From a checkpoint of a small transformer trained on Wikipedia.
Architecture: LayerNorm before each block, untied embeddings.
Training: a variant of Adam for these matrices, 7178 steps.
Each number is 128 + 24 x the weight over its row's rms, rounded and kept within 0 to 255. Layers, rows and columns count from 0. Numbers have three digits each. The size before them is the row's rms in percent of the matrix's.

# v: layer 2 attention value, 512x512, rms 0.0356, rows 156-255, columns 128-191
# o: layer 2 attention output (transposed), 512x512, rms 0.0272, rows 156-255, columns 128-191
v156 109:127155145141126113113114136192158124141110139148141122121092141130134145134103143111113141101110138155141082081144152137110146113111117131145131132135148118130121167113103094159123115154101134
o156 115:125144175121104171137151112168112130131084148098131075114129137118128133092109165124106149141139102137121103108105118121133158122144159113095124125155155143140122176105076083093150111150139151
v157 111:132136117129133108122131117163106113168142112118160098153121138117111151152134092125123137169093198107127158153140123151148126122148147174107107163098127116131107161142107098084119146143113111
o157 110:136132111160091146169104132131132148091138140105099138128132155071096143138073061154145101164113149114145125092151110111147101089136174124122110129145123097119128136121119102108157143140128122
v158 107:130132144103160136104123127099127140126151136093140118131123152145069137119081115116146103145144110152157168164105094145122177058139085160129143073133164140136137115121158165142104104127114166
o158 116:126136079107135153141141138136137106148145094115092131125118134151071119133085128166120129095138104135131136151122130149103160173163169108100148143113122118139153154104143144087095113140092161
v159 109:154104127149133116138127126122128093166109112130132164096160088098111162134108083107173146162140115139102132143144080159133107137139136188108110108165120103152124093119093156172129166100128114
o159 115:156141114070125084125115126123130121130108125105157135166169129114134153152136148133146146141174138146174123109118153125129099137114153139125094115140125132155172100122127141111099145128153158
v160 110:111176125094096117134142121156141144130180111146126157141149141091132147134169116150070146151103127120150130128107085165133096160140093105144118137089110120126128074104129111085172105103140134
o160 113:129121121116136142140161147137113111156147141153135130155107158115134159129102104136113111123126153097154136113166120124135108126128159153162145138096095115110133110101108164129168095132183106
v161 110:124149138136115142162124086134114165100180136139104152144119103085081133086098108121127143154127054152148117113111106086149122134073150101106105130108120134183113113159146121108145130108111150
o161 109:130146113131125170148156114136158126106159114144125125120120141070142132174103097097129120127085144122097127128125120090146158167155126118124071165120121098134094142170107125113102133145139156
v162 105:155140157126135074133117132081142122127105098116119119087105137130134096154142092168180140148128166149145104108120113111162132151068156055139146174147147099104134107150122125120120168107105095
o162 109:158140128128096122097173127169135169129081126136162147102153084079128097102163117168134143176141144129112122098140147123111120128116137066132086125185143106089123082173124117118118141155133092
v163 107:129099126117123137134142182164089148136109138084119123135160145153125163110114122111137080138101160074150116180130097136121172153140116143158144137128125141131141128160096107164134142129111114
o163 110:147117164178113131145120101167121122109139132127087147139152105147119143103131074129147143123126125112067114148133103118121138118151119144131148117112125146167131111134129151152143112136121170
v164 112:106138128123119190149143133106142099112175125115055136094136099107081111164099152091128138134117079129090194155138075091118133175127117147120132115109105127149154139115136155104124134145104089
o164 114:120110121130101080154129124145117131174152167075125106139155153169129106153125123111133147144125147130165162139125118085144114144122096102115087101112140178123101133152143145122142121149124159
v165 102:102095120097122178166164106159123084144138101160144142140128139133132143152183120122171101176110145122146131099144129166161118112110115091124128121131145131125150142127088077146129138119119109
o165 107:159134109149111081136108144100155111113117171110146144075156128093091141129158109128140109136127101141170123117154115087166156133102112128125121115149138113124100097156093073130117126174109135
v166 107:144135147090172093112142138115082122119107148102154139126172112128141099125071127143106119145108162169131110148113127157135097148149153187155111135145122170101128140123101118125168132143146150
o166 102:136152130132156118155125139118152137115125106121113113142156150170159118125096138174123109152128119131118116127063083159100103094093112104151104146115111124112097144170077125142120120108132148
v167 105:123122118135094136105129153134148114149065151128089119108126111092143110125168156128143150128137134122146152162106130117113113159162140194112090127138069112114152141109149119154125166083098109
o167 107:125130135161144123105123130093155102137150141111133097175126128102127097116146170133148137138133151120106149128141127115102131122093126135109110099140113166100127117113138113151100135099150125
v168 114:150142130103109154140116131099130126115128122092138126111168098119122123169143066166100130145136157150146171139126135086103154104152171089128133156123116146129124104087142113129097104142144126
o168 121:127118151082109138139122105127118127139143162120160121158118124100089135142125115162132145117132140109144166096151126126159105117144152101134135139125118181180122091120149102087141121146131128
v169 111:116130157109120100121106086143126105110154153082126136128108140113114148130093127147107138102092121138126105096172111117143131135106143101133164129108130134090121148088134139115126132093110148
o169 118:106125096152123109113098122140148146110134117140105104140150128108117163154088106124124165132134068136150157108124132126127118131144120108110127117096115157120149121079109145107126118061119132
v170 104:130136112129100163145133117106159140134157161119116093149142122107157123136136124154148152124132107135153146207106140132158113118076122148139094116084129086140147163109156168096089200164100174
o170 108:123096141103123150124134123118113151151129089130146106154131122108176098167139163139106131112150116101134130187092155177128123151133122143124079150093151123187148117137119170106118153112125165
v171 108:141161143087099123138149125120188114087114089176115123121098158120101159114074172164167135114155154106098121090114120119122107138141108122121129152118105125152112133105124114119085129115145104
o171 118:163148178128132095133161118145212091116102147121115121129101182104131155102097156089153123167111124145124120153136093086116150140118122086121077092147128138134118169125121112124106107172123129
v172 109:146115098119171095115120118101156121107128090131126116154142125119147140113152124119126104151101168097134129146097133145119119114157178154078101093134092155151118144148144159133149129142158128
o172 112:121147173069111112154121157103191151106173110152145135130089091179142093090105127147125118132102136121142115124093125153147159076111118160103110093095147163115132156118147099150107094110143148
v173 105:128142106158088101146122127155109091130177110105128142154118141156111135141085068148139112134125146145110108160132090119129150165142136089144097123125159179168146128156157146121129113128127113
o173 108:121161122121117153125114128097115130094154154123109169098123145098099151138087127137141121113100079108121115092167111091138112129126138132153151125154146102134170086189134144097150136116143187
v174 106:159093152186110128125170157138073113121144137160122096105156166125177160155081108096107154140111133105181069136138133132140095115106165120145095174124143129141159126119123123139132137156091116
o174 108:113122152119133116140112144143137157132150106152143095100123129111129095117124084059144166129141119099099130119145149162122087134095093159133115232074139113141149077114114120139147155094167132
v175 105:124129092104141155161163154163131136105170112130095150119106132133151133091138148130151119118145131103136142116157116066132115163121078129119115129092168128131130097123149118130152134150106141
o175 111:166132104120147138148110114131186099105155126144146178100146156066087141068121127145127149104127105122153096138148122128144100165174100133115149177120191100108132107135093112151124094141066139
v176 107:124156138119111134109138130142113140089147127092129121071080096097167117142148145096130160158131122118109160124117190103077107153159120164119203143100112121124117163158150128130173135134133122
o176 112:157166082136163132133151123139171103140121123107127155094110122073120161152144134125144117111101099116095110116145163085104131136164179143131167168138105134103108158139160175104184161115135124
v177 109:116114136139097082123148117148106167117127130155120135158126080164118162115109160129128092116114130162116119117150103143116138120122170152158128149117067117091152193115102083152130144101161114
o177 115:148111134147103110118104137175092138144131157105125125157120113147147108134116095130166101108119141128136148139118104137128154131167168148130109157119077121140142140137080157108185146147186113
v178 104:089177154139096105114091115138109087151108153119087148091165116124114147128140169128161158170115090118157129137119130123119139162172107143142128126121099079154138133135136132072123106105093107
o178 107:110167126108139100111085102173139116136116159112102115103153162174146093126088110125084149133102168142098090057124123125140153122146107138113100077140135140134124193116169150102121096110135147
v179 105:110140128166107099086100122186166106103080137103100123097118154128123122097163152128122137138113131141148124150117177104165131149101109131092104145130068169140111132141110086137130120134145162
o179 112:127141112122100094142117118147113101128067198137133142133155135165111143085145127129094167148098141140169113124120154103156135156143099127135123104090145148117154143088152101135125121152068146
v180 111:165148149141141116128128100109129133163137151127070158105141101150165084171173172111118091149120093150127126125086109153168138134103139139151093136115066159136152119125167145159144142111146134
o180 114:148127164133132142154143113113109154137158125135068138093153122084190107150143138105117143153178173151109136125134114122132138125114121092169115101123148120114174130146096114164152138110144147
v181 104:134076125168135128162135101140137163135125087135135102165115125111102138138114133152100119134121126147118160103110096114101120125145131122101107115109128080149098115125141114126152153145134149
o181 101:135133129121128150178124144169098099140107113149147109089087123088121139104110150128118142101086105130104101120178119091119151123169108110137117092141143109089117165145123121137151087186112139
v182 102:163082137098165152127126129156126127158096130134141190172085159094132137157101137132083171141145092142147126124120148165139119119114112123166169110079145136133102139111145114100161104112107100
o182 105:122103126177128133122144123116067107149091067161132127150129124142176169135092145094098149162135103139175187160128070160110137182126092149147162132115089111144098171116154113124088096118084112
v183 106:091143133072151114147107158156149133096112147128149115145106188132080152143129146148103149169149104119111106078173157108128139101146158076083104127142165116155120079134142125113149158148109150
o183 115:107125123115163159130149160123126152064120134115111131102141149119129154099116132140120092155138131141129136171170128115094141188133139122132116145128142056097106107128132120119110130163100149
v184 108:147162145107118117115143144104078149139102150133118134102150131136160146149132117104122150145143118125119147123158157120128156120133117132128154115153092136153130107144121096129141165089140143
o184 108:166170139118138117083139132116171119087121144148078132162146102118114128161117142135128123119160111140131100139138125134109130098104154159102133143124108129134150139160140136110164187083155117
v185 107:148159155144121142125101122099148099098135149143094097108139065129156099100151124143136123132089129144124164148113097136153156122122084121149153128165140099148084136159143111154111058093125127
o185 114:129134086098078148168135088133120135122149165128167141160113098086141111095123094119120138102102118150171113098122079085143137124075136130140130088155142104078107163142118106104125090132078146
v186 108:146149156130143131120132102087089138116098153087099170096130091127154149145101151111129140089104092106101142151161128128149132103126091113132068113107083111141156131148134104115152118083143082
o186 119:151152126121171165146133118111119115133107143107112100147119093105133107129139117129131132076140118146113111124136159127140123130173174139118100144111107152145131151121119127155164101136175137
v187 105:133125100132145169078093141105117135109191122079136095158072105139102137141158079105145120145124160127091094135110098151099124117151127126140069149134161150110136105112172143130123073142148139
o187 113:124117109136106132139105116150159172153146099129171110130080147156149191152134081138149189101117109101070113109088152142124106080106119134096165144120139144113146106124150139091140147133117122
v188 101:134109145115141119107136145136087094139154103127090174137200120127141133150074155114111167156096112106116077131166106111145152125094136126142164130142106151135115126144084120163124071114116163
o188 107:139132130125088145126106120131131134134141137132114139178145123114113138149115121128081127131103090127096107125155070155134109126108129093148180137117103137094134106119115121078128134145129143
v189 104:163125126127129131118110149117107119168128097120133156121135084113141122186104171170145126134143141144148129136152140156118103098175118147086107086125178157115148136100119143079132121170130120
o189 106:130140096159114128156143133118090132159126091085165111133106106204135152159126171173135111147135124146161121147115165143098154105108143142125122117120089151115140140115136118112176134152138118
v190 110:146144136129126124143156159089125130121120164124167121082095104140081145118083179121129141140168131090173093153093106088132156147171087147123138124117104105098134132141160109133121155107121124
o190 112:150145122153136094123126165119166097154115117139146163122092146132128166165125130103131120141179115140133132150100081127105129177155139146145152171119118100103075100142118157130149148145121133
v191 108:134128153139158139148142152120143141136134070133144079139173116140138140151136080121113130156128133111162137115166179101117141131109118147158090119133167141115133157149133169159128113159098136
o191 117:119141155087091141132145179129121118169108160120137081100147124154124129148085153137170108152126093125129120123119106153086122122089134146154129154145166142149159147166119138155165109112121135
v192 106:118098125130150178119117150095162095092151124126154114095125150132144102131145089142149080123120161126126152151135127140136126121120062109107131134167117148110109150122098181156193118108133134
o192 108:116135117123153154175171132138113141137152119116154136088111159077166132113134156157136126104126170114140140108168127109105153109096117080154131079142132150137125159151181149143135123101128136
v193 108:115124140108109130145156136130168136119153115156143098132127095155130163115164073086148097118119120094082120125134143111090120143173168126144087164158097114134142133080125124095137152115109127
o193 118:141145153082106094111096109125117155096128145116135123103135119078132123134149103129155124113133145105125136126180103101143139117140111140138063139123128123128118168120134156148114104117133110
v194 102:157112116093125165126151168166138126159112138151152153111107162144115138139126151139119130149161126166102152104118129162116097154121149155163136138092166149122126144096087120140125125158157121
o194 110:140102125161152133121142136112108126168106160083112156100125113141166183148104164132147102175129164174123152134102114132114120153136122103146166102089124110105144106100116122139116114153145102
v195 108:186111106124161148129117171125135111142158130155066107078168124124143123167130137159175143146123074125115134109103154122090154136109151189141081149152129090120120095110113127118134108101112127
o195 113:123116145136144132091129148131101088131179147122124107125150127151112136148132155144129151108131094091113117127148135141065090135112133152162103115069128122173147099117084094154133111096156086
v196 111:143147108145125138176152168149141118107152099097172183113138175113127166146083163114132109090128162111094121122119078125087117091110127148111071142158104104096148126120125148069122146097131129
o196 112:131120123119154107130150136175149085124111147170110142133152137149125153169126092117150117121133139133123123128117170164102135117115179121106129118154137142071115117160134100131148127118164140
v197 103:168092122139126116071123167145201125135101109126110131110143137130085108080137110098151094129110130121127086146130092123117149130159129138091169112101132166147136071145102114145160120141164104
o197 107:139114147125113109085112124189148131151115159157113148080119120126080124073160146139187111119148126161149103122115155104130158093159075101104142135141136151157151139135127142156114126134162142
v198 107:113159133138104130088139155164131165170142109085129145147107096156104097122129156162137124113130164137166153131113171160116137071115143160139135123126196133141125101084118139120092108113164152
o198 112:111103175098154129076135137095133108148134131090144139111143128184149129119109162113140137140147117108136152129090137231104114161114170142079134103104117187143124098123087131122094160116114167
v199 109:125099145106148090138114109121124121121143141132100089151126142088154130127131073097123158175126123116135135107144130169182119134153172145143101162106077112114127096133131110108156158110114156
o199 118:107159142122125123131132128093134139076127154137125116172119144070116117166139096136127127104115140165133113118159101100113144163164183150154115142095111116143160069098130061160153144134110113
v200 109:159107113113123103129173127088119109103155136145123157126128142147106129185135153117112143172111102177159093093126145133128136093112121098138100108104128172130140125165131122150140115144115099
o200 111:121118123092135189136184138083158129114152126139136077143126089117090143175175124154148161108112115123117103090159120110125160114099143125156118140083150095118140130118109103108171121117139116
v201 108:106119158127109116166100145156151130133118100111162098148065148111083112151134176172123089145139109158155103123144121110108112162108175116141126121152127117108136162145120128167114105153096116
o201 112:133141112187110108143069102132150120110119097117138162116110159126131166129142143164159130141143101153128095120128120088137152141120176091122147091153158087089082118158137139119128135141114128
v202 110:105100133170104096120129119140181141119109097176125161147148120123111093105135128103096118137118048164135123100148173167122127178181129136144148150135092147127102155106108136135100100108143139
o202 115:168095166123108108111078099114107146111105137119157149134140123141117110123098120099111090193120130132122110137115130097140168154164101152153131119120111138122057143120174133138103143141136097
v203 111:133152107103142102092108152185076130126165128153096078137133131104150155103100159093147132124129116143109077159091092135140124147120068166138154101135133160134144169166086117119102133140136163
o203 114:149115125130099141116088158147137131139145124109131117116146136155164118074103141123156146147164152084144121145054092132127134119113061119126117099131110144124119115108105103097117128148119152
v204 105:149123123126116164128101106132154153113138057139106186133136145117138123103146094111131151099111156120149143128169116121110117171162122107165149111119127112084134101103133139092143116162146141
o204 108:124097097112109124098114151143102121123112144136098109129154131112138082089155138128119162149103119170127145137150133154118091119171145102133128120112090152094146148130182150132147126097168093
v205 108:145126131105120093108107158142087137106111127135122080130089102111128115166120180119123110127107138200119109082065093099124143134135103120135110102144115139148168109112105091128128137167124127
o205 111:137096147087104114138177167144076144154119138141149093161132095127116153139113185118140110117122205111097101118063124111123134086127085138131104110139113161151147153150112125152125123163126117
v206 112:099107123143108156139128123129141130150159129126132109153093088152149135130118107133099113123121192168145126195135076139162113157149106101138140105117120135104129125111120129174172105119105113
o206 117:077136186112121133134156135110100156095138153140143137119112100126119081118144134132148153164171131108123143112169102121146168132133095146188099158150113138168159133097135106143169133109109171
v207 106:105086116129120114138106108126150127157122155128161106114141122149144136152133095114097130127138134094140126120121120134126125153138142162094148132125103189133135153106142124126116146123124122
o207 111:097118112150186150147149128138125112122135153145097128111163147168138131155149129125096110131163095111129155117108139120097139082131112144145140144126140133155158141087151122142110169082144111
v208 105:136144124114149134113175115127116114075124145141146113110094159142129126168116106126147144178151136144109156114122108161137128162135119139126109107154072110088099126154119149129136107134131106
o208 113:165142146128142087155142129064096116091153139125128148119125146118112151148117142159165111141137110108138114110170141109130139124128150138179138150142174110148129118140126128139133121127099133
v209 103:089132109134133076130110129170141118136110094093137109146122136123068126142122141130125121134136121129104157155093138142124158153171138109119106121136173108159137146112133108139158163135166187
o209 107:140118109147166114115068121132155077094117112123124144132132147106110109133109119128120149105103113161123127166060106157150119129161099162087134103120092126113123092143144136115155189131151190
v210 114:102119093159146149154147143129098121121096128126119073145116117104164091117144148101147114137117127159167154156142121140148161122093153165147144095122125070161156131155151124082164132112095162
o210 112:114121103079176129122136131127102133146108108147149118123105153069124074125116119137128119076140116162102136110140137131163155136148153145114126126157149124182119125170115101103141143112156115
v211 111:148134120124159081121134114124122092135120124143145143167119099124161153157157168095175119129100167107111098113150148116163119141076140120149144143134111120157133147135118094131134160079154154
o211 116:124144131150117099122111122119108122081097102140128153089176153086135122108118149136127158100145088148160076106160092133149156119095165100184133088112133102138147115107129114156106138135080150
v212 102:153122118136139104107128128107113129133118073117153098119097141169093126122165169152144135128073145139154168153142108130119148134157145122159124111114116133144117141139150134113159135103114112
o212 103:121084112128165104101146161081063105134097092130111115091140137193197123091117121143142130120169124124150149132092163126192142121140101142104170156098108132136151173150112103095111136091111094
v213 103:160116140143102089126116103123122133136121134167107167142147115146120153164118099133152126131078204095128103212150117157096155098166137133109156131142156176122127134119113128140141111133124110
o213 105:103147090126101122073075116115072147133146167164142104099155130169124155123129097096148120144139089122126148151156119137141105132151144146116157152174100119186161153117124083096154140122165147
v214 106:159139131132103072126129143100143149126163149140098135169133160117146124149127112145069137120113119122160102130109136145125138100144105058096155116108101170131149120136121126123058152150144161
o214 110:107138162131128113112163120140128157112104121149100103121129116148125119110130113102124174138121146098113126135125116123149120089165065111132097115123080142167080132133174129090125133116162114
v215 100:145164156119145132129138143111110134121104102157119113068116167154131118099161128104116131122136121115171052083102144146085135142107139154133143123163123093110147095174145123119109113111129110
o215 105:138149136153106078140119166097080084135155117156133120098100157199098151158115098137107065154099075101173090120142106131108119143146173134134180131138115099106116111136091110121118142122092120
v216 110:120139131162116120154116124107062158164182101105115120167122127130173134073129127126141148144124081154118115154175148117146116138155151124113146110136102141089084169117125143120121144156100135
o216 118:136116159110135165136120134139104151164155073131143140093098132148200130110137139140111127094094110143119095145119137130133159119105102143117145139112135114155135168135107084109136147127114134
v217 108:143101134144116086155090135079093084110145145157143123104131097107172138159167168091109156125153122129138142125134119120137115092128160120123119146140124129121131128117156100117147144131152111
o217 110:110139086112131151152140133071125153123129112149152146118120113103158173162128143122151069098155107150129150146165101130115091133098153155149141146164172100117132125095135085144148133141127108
v218 111:127110110130129084104128119138110113118123126147132137116077108133136148121155141117138123090147157092168120106095156096133137129143154171110145103122143094102129115115116109112166122155153124
o218 109:138117135155136068121123155101142108126111102157129135134124098178123154081120162122140120140144122100176152156106148163130071152103158139119166111120119130103068123133105090154125130142126161
v219 108:169067125156136100161091131157159145141132125145092176112093098117139111143125143141131147151121104179143074153125166100126136122146157143154148118097154146129103165154127120145142151120121129
o219 109:126111125166109161116133151126163142120102117095116157113107143132189126106157120126134137165132120161113136073082142115125156144119120096148148129102127098120081140167113071093156110115152118
v220 107:121127140110142120122105109135108160164115126109155138097168182094146116146121125162186147131118117109122133121149170126147183140134145085143179130126131155118112120130096105130087147128121111
o220 108:133123107136177174126131128099153152111120162122106142151147127112128101122151137118157136135173101121130156126109120164088119148143104107108089144129090157171152100103137162121150189107122154
v221 111:132111100107142065143162140121157150116140159093155143162154079137101115115133103135153125135149125099122095067128128111126116148134166127121069133105134160130115114152106153100087141107124120
o221 104:141123108179121148141129128094149130102142139070113147171153129114151156114155104112128141120131142107096109105124155147128107163161154103128123126081140119137134128147087168096118147126105153
v222 105:111153143156146150121101140157120099119119104108174089099132134100135101090094124083157108132116150162124135136132083113132128121129117131107144184133136117141121146102151144132068179117134143
o222 105:112132115140130133108123140229130164164130139121162147148143211094120108137100091135129109090165138145141165095134130100133117108105124122109148153132116148126157130114166121149084162093094114
v223 110:130149134106150149104153133091137140146124110120098165148151150122108127142134097173117123146130167127154140098133093150148115147129140122161150116129120158116125110097158088150090125111095092
o223 113:108139136144207096109151134103155164144106137151113111114157136151127104174162126121099134150186169118111137121129140168105145169128134095110081089129077141142122103144156135148146137076124116
v224 109:154152161147125143159115122121101104132138093106127078085180156139128122119144129159088170117103117146125153107111139166131090136125102133137121096106157140089149093115171130123152114137100140
o224 113:136115131143130143180128132142105120116136125112163124116128158149145150135123096164101175132106124154113106105159110108080124092117076131160099163098130135142160178124190107113157111127101112
v225 104:145084146107125127146147157129117083136122129140108094138137111099128139117138107141140133112098117149151100095144139124151094071164128084110087152127150166111142150114110162129171096106148097
o225 115:110091155083114151154151140140157154149167121118146085158136105131141146095158140140157119114090116145104111136129120162100126124122114136108142115133129137120133104141096176123121122154131094
v226 105:145106096190158108133110114145195113136091132127162108145114120134149115133120117127102146144128154133109138136132143140122072123129102170141199120118107129161156125124154110129118103158145134
o226 107:116092070143146132103112135135088126137088121137107115126129131095125112101120128143134160120152101110169143143143138119147094113135069124155175172074172117129189187137154110111099105133108075
v227 107:136081109110144161117147122111091145124095167102097165137151099138109145132138158146138158139107140108136099130090089108103183135105114174128127131134168136129150113135103115122171160159149119
o227 114:121101118114131072087160146128110131135088112110107113111140089187110139108134159133138173143136140132125133107116134166100103160064121156133112118108101119128159122120071134126144140128164131
v228 107:124151120141096093107116148103126096141135118091097142086140147123132149123094150100154120148111096130172080101117140095150119147126181181145122158110164148170148105169139145102121151149121102
o228 109:167143162128112090084123114137123200158098105147124113091135125084121149137141133128147125155126118147102085114103166123142104125140146170099124153148153154168134109111140119110120157122110156
v229 111:138162131136121177114129169105120121124094153137153127106120141101112094131125153084124134116130062062092106166155126151146139134130110112088111118105182077099110120160125154091140151107100181
o229 123:163125114127141194101157135135120122152101130102155144127148126102142071134108138118104115132119133146103107122134121106171124147141113117087133114079134105098163134099134169121123121129114161
v230 109:138109092100166102140120108130155107104107105109145114170108102143159160102140137133129114068132089126139148116079133180112109098126162115106170116151143114100144152102133116161141083147134115
o230 114:106116112138151145139108126120113115127136092113103106174146103180165120107152147124169134134132124135150161132077141173132145138118091126132113119092136146115119145087147133153124085080110125
v231 107:132084131162153068146111090110114144106121148115138107106132138118136147164073166146159091159119095087143110114137067131137164146155149118099161117129144179100102132145116161119155154138125132
o231 108:113137078146164104155131135152139122101142110123140135086119165165131131107093138111130129178124093130167124112120143096077114138135123086139151125117122148149097115151128146099138175138119126
v232 105:112111121115103112122152123098155130105114097113115095097140149128129106128119129099122115149092172118117111094135198118146113110127100183097120136135083175158130106143153135130146101111121136
o232 108:154125125159146144095144114089128086073105141145123132083129145113072110166145116132123129179128119147125100084161158117137097113158113114137109077157152141170170140141131112122112117183151116
v233 103:128186169098139146154128181128126147102159118090139129105168119136099122158140181107143133141157154161142116081157108175136170104163135103162078182139161129140128140111091107133122102174140142
o233 105:090161130082115152150193187123124137112143124077144102147106147156116143171140113126133115093138161106116089106177129115133137135118150114125067109192135164141168166139092118133133128141116147
v234 108:158153146120138122107110136081121093156092112098167154144112106131102123149130095161137129153147134142122146138159111217183162048116117118137105095109077093119163164146113146172128105104102124
o234 111:120154095121090119144166153101132115137154120139116141135094113157137112136145097133108123118113137119139149137177088132136150084104152117167092081149145129121151196095124123149153089131104133
v235 107:155151123135139112135130100127129132091094147142162153126155171129087138100102166134161149123120135133128138146163073113122094141126119107125117136137109159141144147105133149148159135110159128
o235 108:119120109081164097155177118124118135139143096155116120133136165119120136123128126152112136061120146109154127158158136126146139157142131088097126106130116124096124145149157163125132091128173116
v236 106:179127143122084124129131095105134132159138180078144150089141148087137138132143132125145138159092157155124120148165138116110142146108107133155081149130123117114097088093148153151140102133096082
o236 110:180125131120102139129118098136148143098171161132123186129124107082103150154172105133106098140094107132134100148200151091104091129123150127138128116146143130134129112116084138145139118124090143
v237 105:166078133125129093139144146123152141134078089156077114134157121130132126156131150117088133123093124168125112127142145118151133088115159164144145125155132145160130146148130118103106137148097120
o237 110:111129149105083113092112132155115134149121099189107100146181100140124139115112176126125165151126122136138137102117118107128129087138103139137099081104151145129148164159101109173105098167084110
v238 108:162117129105137155120167108135126115140126148110094127116104105143088138144135124120100109143107149106094140119153107130149101182182129151136108109140143126083149128107115112140141164089167133
o238 116:153170132146138107159164145123108108108141151114100138131128080151102170133118126152113135151144118099148124146137146088105129119101123120117120112113135152086172133120110144140148126066163142
v239 110:117136176130111144107119139119122151138158107115147157119140169149141113140078098117143136130136125121123140103127157155137076069131129125118145167133091162124112088119141150154155135110132099
o239 115:136119145126132155143134119095131164142173117131152155150101139103124159157098126148159106089121132099088107136155114115132113087074130134141122118133156144135179152103168078194097112111120121
v240 110:119157139148136159132151146082112148165184108129096063155113140129149103164165104108109156085150122150160189122149146150145132105133173172125105150086144147166163140137137111140150083096164122
o240 115:120099183067150136128154118104088139145109160106130072112096152158147113136124117143182138113101117103153142115121133194114113137104187139159156129134128124158152124150105115151191143107187113
v241 104:097129102154118106172105144111114123151119168114141179082085154146144154106143102141141122139154091140159116060112147116122108098133145135116099096161120160145108137139141116147122162139152117
o241 103:122142171111119081162114141090122136114138111164166176116122096139167191120137137081143157136145092142143117108142171144148092124115113161106135138173168122123117100111093125117147142143154139
v242 108:094180164101108123110125132110125124127127087084120141150118156170120156121101161151172121101088095185116124129115130118148114095142093160134130122125155083116130140140130146141118138159138174
o242 110:088141149124131160152113138122177122122141096107094122193111144185120098117100129142164115112144140134090135109098119140110146153161099166116111149102123117156111135113096163100133154151165151
v243 104:110149121143087177130111145125148124093121131160148134122128139148130131121105079143110103140103183103113103118097094122116127126134126153140153172144121137160128156101142152112121112153131147
o243 104:102136131142108127128087131155141107123134131128124130100149152196128131115134119169114120142154157108130124129102151114118129098100120189106150151120156129135153100114125121176119141136152143
v244 108:111126101102136121132144157162107112120134080111138170149149127112084096136115147109125141135148098155147134148141143114144119121111134130116151113144155095136147149122109134129155137165159118
o244 111:166122105141111140098116117108092111099122137101117173116167116133096093153128147181129084129121111158155119172089132143086142118092147117147164104142127124140171114141142119171143141187113139
v245 106:134176133153129143097098099087115117172090154152133156120127134143118156111125124121118139111133181145146127093170095105142158134155066140121131176142144090098137099197109122128150098141147139
o245 103:124161139153099107106103122122133134139129137136101139177138091155122111107155132126141098162136133128133135108138124129123110166108145168133157169156098076107081091141094158144121109083130089
v246 109:102141111136123119124149132167141168142123123090147118158106140101120156119148100108077109169120160073115113169136128134100111106100102131139171161121122105167140150146121115134111168142087115
o246 114:144167110163123130129113144100180136104116135122082120100169136075093137158115068129136168130162137123141093141105132129114135088149104120076126100101113077100184123125092124136201168139128142
v247 115:131125138111141112112175133146135141106129116185170188130116103132139140158095131093132155113124108100145130136125170119124172178126161105147148136110115135137148143093116118115115107106138151
o247 123:140071135080140089077150129106126126136096156125135127111176117122126103109124132074119143129151092133120108086106140180162129146182162123122116112137109148105130128141130121095156119132170121
v248 103:120158161142133128117126136162104086116125169106108133113139127120074119106109108146104113120092130148147131126171128130160108145158096136113150136143150121130134138109096146104153113149138143
o248 106:093155139143171110154127139140132079128124128149131128139149109135123098099093141114141126133120103133134130133119144165118109151137112153151154153104145128161079100111136095152126105118126134
v249 110:076165087104121113111156133105143119125169150084119140147130109140102140125117102091152123123144125101138110100114105142120177127128157131128140108124167176117100095117149142102105097132128140
o249 111:131101115135161105132147151136121111097114133139129141156126155182124119125146104063134153146163082097099161141055179196126107135160120118083121127107085172128124103146155133084134143122130164
v250 105:145151126137126115129177161121113148135088089135137111171118129147170151146156073109145153120125130067142146158108126137132134155099125138085092102098123084113092105107108144131143108114115123
o250 114:158173116130103120138109167075148108132180118122159156096141125099123152130124103097085153095165138084113133126115130117134148148122136120143147120122132109109149125121116127164108136135102163
v251 107:156148092141103117120139106127178149114166129107075162114106133121078143140169141139187132150166142089136127096145166093093154137123091118131121125132128137160107105140116130152122117159082146
o251 113:152109127145086122122128117153133090127145113088087139155120127100126107107133143131144155198131144140124160112072166139101094152123138132143151121117119130122095076162147136137134115125134156
v252 105:148143150138120158115139081107092133125105146128141136136115130141112140140124131177120111165134125159087134086122139183112115146098130113104123150151132101130081096122124133148173129131128099
o252 116:140183147117147149138137111121126106140120148156114123130115134099171141140113156167116134185132113148148135126123145160083124132129122121131124141139117132098089096108105114130121091111175116
v253 107:141101134097143162150106078151130126103111151138153128088136120113130111139145040151170158124113162155103106182130140171153131124136135130116121143137098177122133149115162124141126135133130118
o253 109:121131129080128173142146070118132118149087147138136098137124126094128108137113121155122153116117176097160112144174119127134112122101152146166137114127171146144122153110189116156140105119118123
v254 111:125118160125123139137123130128156098108152142130165132109149143097131142122168069119101122073119136079140112141118137127151121091106158146098119159152137139106140109163150146182169120106143145
o254 116:083106150124122116122152134105136127114137149145153118101148140203178141131124092113121117137146158115125119128124164167138114113182152146117129106132121147140195070113134151170191156130145143
v255 106:104124123133111109092150142149168124121124123181094148165128132120106155130129096108170090146137152123135121104093118113151148158135122115121095095123132124114147149139097130111104115141147142
o255 111:128119168141085102110109137129089119167130126104160121103095169159115104113112136122119131119131163104121170086122101143181098110102081157117108106122115136154098135157129125184125095122141142